python train.py --d_model=256 --n_kv_head=4 --activation="swiglu" --norm_place="pre" --qk_norm=false --init="uniform" --init_std_down=0.00284 --beta2=0.95 --grad_clip=1.0 --batch_tokens=262144 --seq_len=256 --dataset="wikipedia_en"
Each number is 200 + 40 x the weight over its row's rms, rounded and kept within 0 to 999. Layers, rows and columns count from 0. The size before them is the row's rms in percent of the matrix's.

# layer 17 MLP up, 704x256, rms 0.119, rows 455-462, columns 0-63
100,147,247,206,229,202,198,222,190,257,144,208,249,195,214,168,187,186,239,115,159,230,226,240,144,197,171,212,170,184,277,149,169,276,241,198,200,117,160,228,258,240,168,235,239,179,180,127,200,210,181,239,147,210,246,148,206,248,213,208,184,200,214,151,191
098,198,220,211,139,306,171,129,183,324,248,226,186,214,237,151,162,164,210,187,212,189,188,205,114,179,177,260,202,173,172,187,210,217,213,258,171,199,246,248,254,261,227,153,186,277,53,171,188,212,232,256,178,205,212,189,242,226,259,216,205,203,73,172,277
101,178,293,225,152,184,188,137,200,230,180,126,193,162,197,179,266,179,187,183,196,159,203,233,188,187,230,161,209,190,208,280,231,211,169,161,153,132,161,109,203,229,280,221,186,212,185,179,183,191,147,149,174,196,197,229,186,183,196,234,151,241,151,211,154
100,214,188,149,197,267,201,230,162,178,216,188,169,256,170,201,170,175,248,139,262,185,187,235,263,281,162,181,195,216,190,154,183,226,205,187,259,218,211,198,163,131,190,172,266,129,136,191,195,215,181,280,215,122,187,195,217,176,152,121,228,201,219,180,200
101,118,116,165,172,179,253,182,177,260,204,195,211,248,142,227,222,206,179,176,192,213,244,191,194,191,187,178,124,203,185,202,255,206,210,229,218,148,278,171,187,205,194,173,183,218,124,152,170,235,193,200,129,179,180,161,179,186,190,196,183,250,234,141,177
095,173,192,221,145,128,247,212,232,204,220,209,140,163,282,139,201,182,145,293,236,208,184,191,95,183,177,174,201,184,242,217,215,181,219,203,210,207,205,218,181,178,191,193,123,187,189,230,215,197,117,276,222,206,201,233,314,178,214,152,145,203,149,165,155
098,192,152,136,209,155,196,141,174,149,172,187,230,166,249,189,150,173,94,213,187,191,181,230,178,148,206,203,143,249,171,224,197,288,234,243,180,207,220,258,209,226,195,148,180,180,204,144,231,222,157,225,176,198,209,165,256,214,229,223,179,312,265,242,172
104,142,218,175,190,207,172,273,147,176,174,211,168,183,233,113,258,244,109,249,210,240,247,196,158,206,180,235,245,214,177,164,257,213,214,240,216,196,225,259,244,162,196,233,151,172,227,165,177,186,134,218,193,227,219,275,115,215,215,211,187,239,220,229,187
# layer 17 MLP down (transposed), 704x256, rms 0.115, rows 455-461, columns 0-63
095,241,214,192,229,205,176,148,187,201,106,169,240,228,123,233,176,128,183,242,177,229,189,137,238,192,153,216,172,197,226,197,172,144,176,124,198,286,241,210,180,132,177,264,214,162,276,285,176,225,223,243,231,153,178,169,149,178,150,204,218,215,193,261,112
100,202,132,170,221,205,205,206,166,220,205,179,142,300,200,230,178,300,214,224,154,138,158,234,228,200,180,185,238,152,240,221,203,204,215,165,160,173,162,225,219,172,201,243,217,192,216,252,223,184,213,218,225,182,156,244,218,296,135,179,173,174,232,209,213
100,217,222,197,148,267,143,207,159,201,236,240,288,148,233,239,126,271,195,173,181,215,243,128,211,171,213,199,241,241,252,218,205,208,166,192,206,201,314,159,213,168,205,221,215,214,201,176,200,159,180,217,256,183,161,249,237,223,260,217,197,256,199,267,216
099,188,149,190,234,231,188,233,280,188,247,213,312,191,201,252,136,213,136,80,293,222,187,206,142,152,223,195,192,180,195,177,224,314,191,171,185,259,233,243,178,225,189,177,149,162,223,80,243,231,166,249,254,255,153,208,247,168,131,196,179,213,204,234,208
100,232,198,194,251,157,206,137,217,255,133,152,199,241,200,243,175,185,232,190,200,168,214,158,139,186,268,213,186,176,256,171,176,156,203,238,179,205,233,199,121,223,253,195,250,179,212,191,199,279,224,180,254,163,177,206,223,169,175,205,142,172,159,155,202
095,210,205,199,254,217,167,159,180,204,167,241,232,171,281,227,232,339,227,221,206,198,184,218,277,161,201,288,174,191,202,188,301,199,130,217,245,181,214,112,200,198,212,213,174,255,221,263,156,181,124,167,278,214,132,188,88,221,179,230,291,217,238,198,197
103,210,215,255,241,237,133,161,210,200,186,159,179,194,177,197,157,196,203,177,182,166,223,214,192,217,216,219,252,208,210,198,249,216,231,249,157,193,195,194,91,255,231,207,213,221,234,173,151,170,160,265,243,195,118,216,164,195,185,235,177,130,185,222,177
# layer 17 MLP gate, 704x256, rms 0.112, rows 456-462, columns 0-63
098,183,212,188,174,155,162,179,224,209,264,243,230,197,173,203,137,150,271,132,168,160,180,137,196,200,248,260,241,198,224,263,206,194,230,155,191,189,171,209,222,203,145,142,217,53,160,164,175,220,163,239,176,209,236,209,91,142,195,145,252,186,221,221,137
107,207,179,179,259,211,190,213,198,185,199,194,231,207,209,242,218,166,192,206,128,213,200,230,222,214,195,196,193,214,207,250,175,160,150,121,211,225,231,160,262,189,143,177,234,215,205,185,215,211,263,132,160,232,274,208,232,237,219,179,193,151,267,273,178
093,183,212,206,254,190,223,171,281,187,186,182,156,151,207,144,196,215,177,205,103,200,197,213,225,177,222,250,186,187,161,213,207,189,172,149,200,198,127,141,214,237,218,245,146,277,196,186,228,193,177,239,239,176,221,136,254,241,220,168,238,149,169,175,188
097,156,204,184,189,181,211,278,215,136,213,186,176,232,170,225,253,207,172,188,233,203,230,146,245,290,203,276,232,181,208,180,191,213,264,202,210,238,186,250,147,182,210,200,161,248,199,248,194,192,219,278,180,188,124,199,206,247,186,183,164,177,219,250,206
090,202,287,259,198,161,182,238,192,170,195,201,179,135,231,276,195,229,209,232,244,245,214,204,211,193,262,197,244,127,211,230,277,249,242,224,232,180,216,225,206,245,166,269,165,155,247,226,171,210,229,153,230,232,219,208,231,321,147,251,173,245,237,190,215
099,183,157,169,134,289,192,134,211,158,190,142,132,187,223,275,159,221,199,219,218,183,211,163,267,210,227,240,199,162,182,173,294,144,242,214,207,220,213,211,207,277,170,143,223,209,177,198,177,222,172,217,169,179,204,244,150,149,146,174,169,247,217,251,285
102,178,259,221,175,206,187,192,241,245,157,271,185,179,167,243,208,207,72,181,228,264,157,180,253,195,150,178,197,152,275,249,159,144,220,164,237,221,192,228,172,195,146,213,189,176,129,175,320,203,260,172,177,216,247,264,226,193,206,202,205,191,188,191,222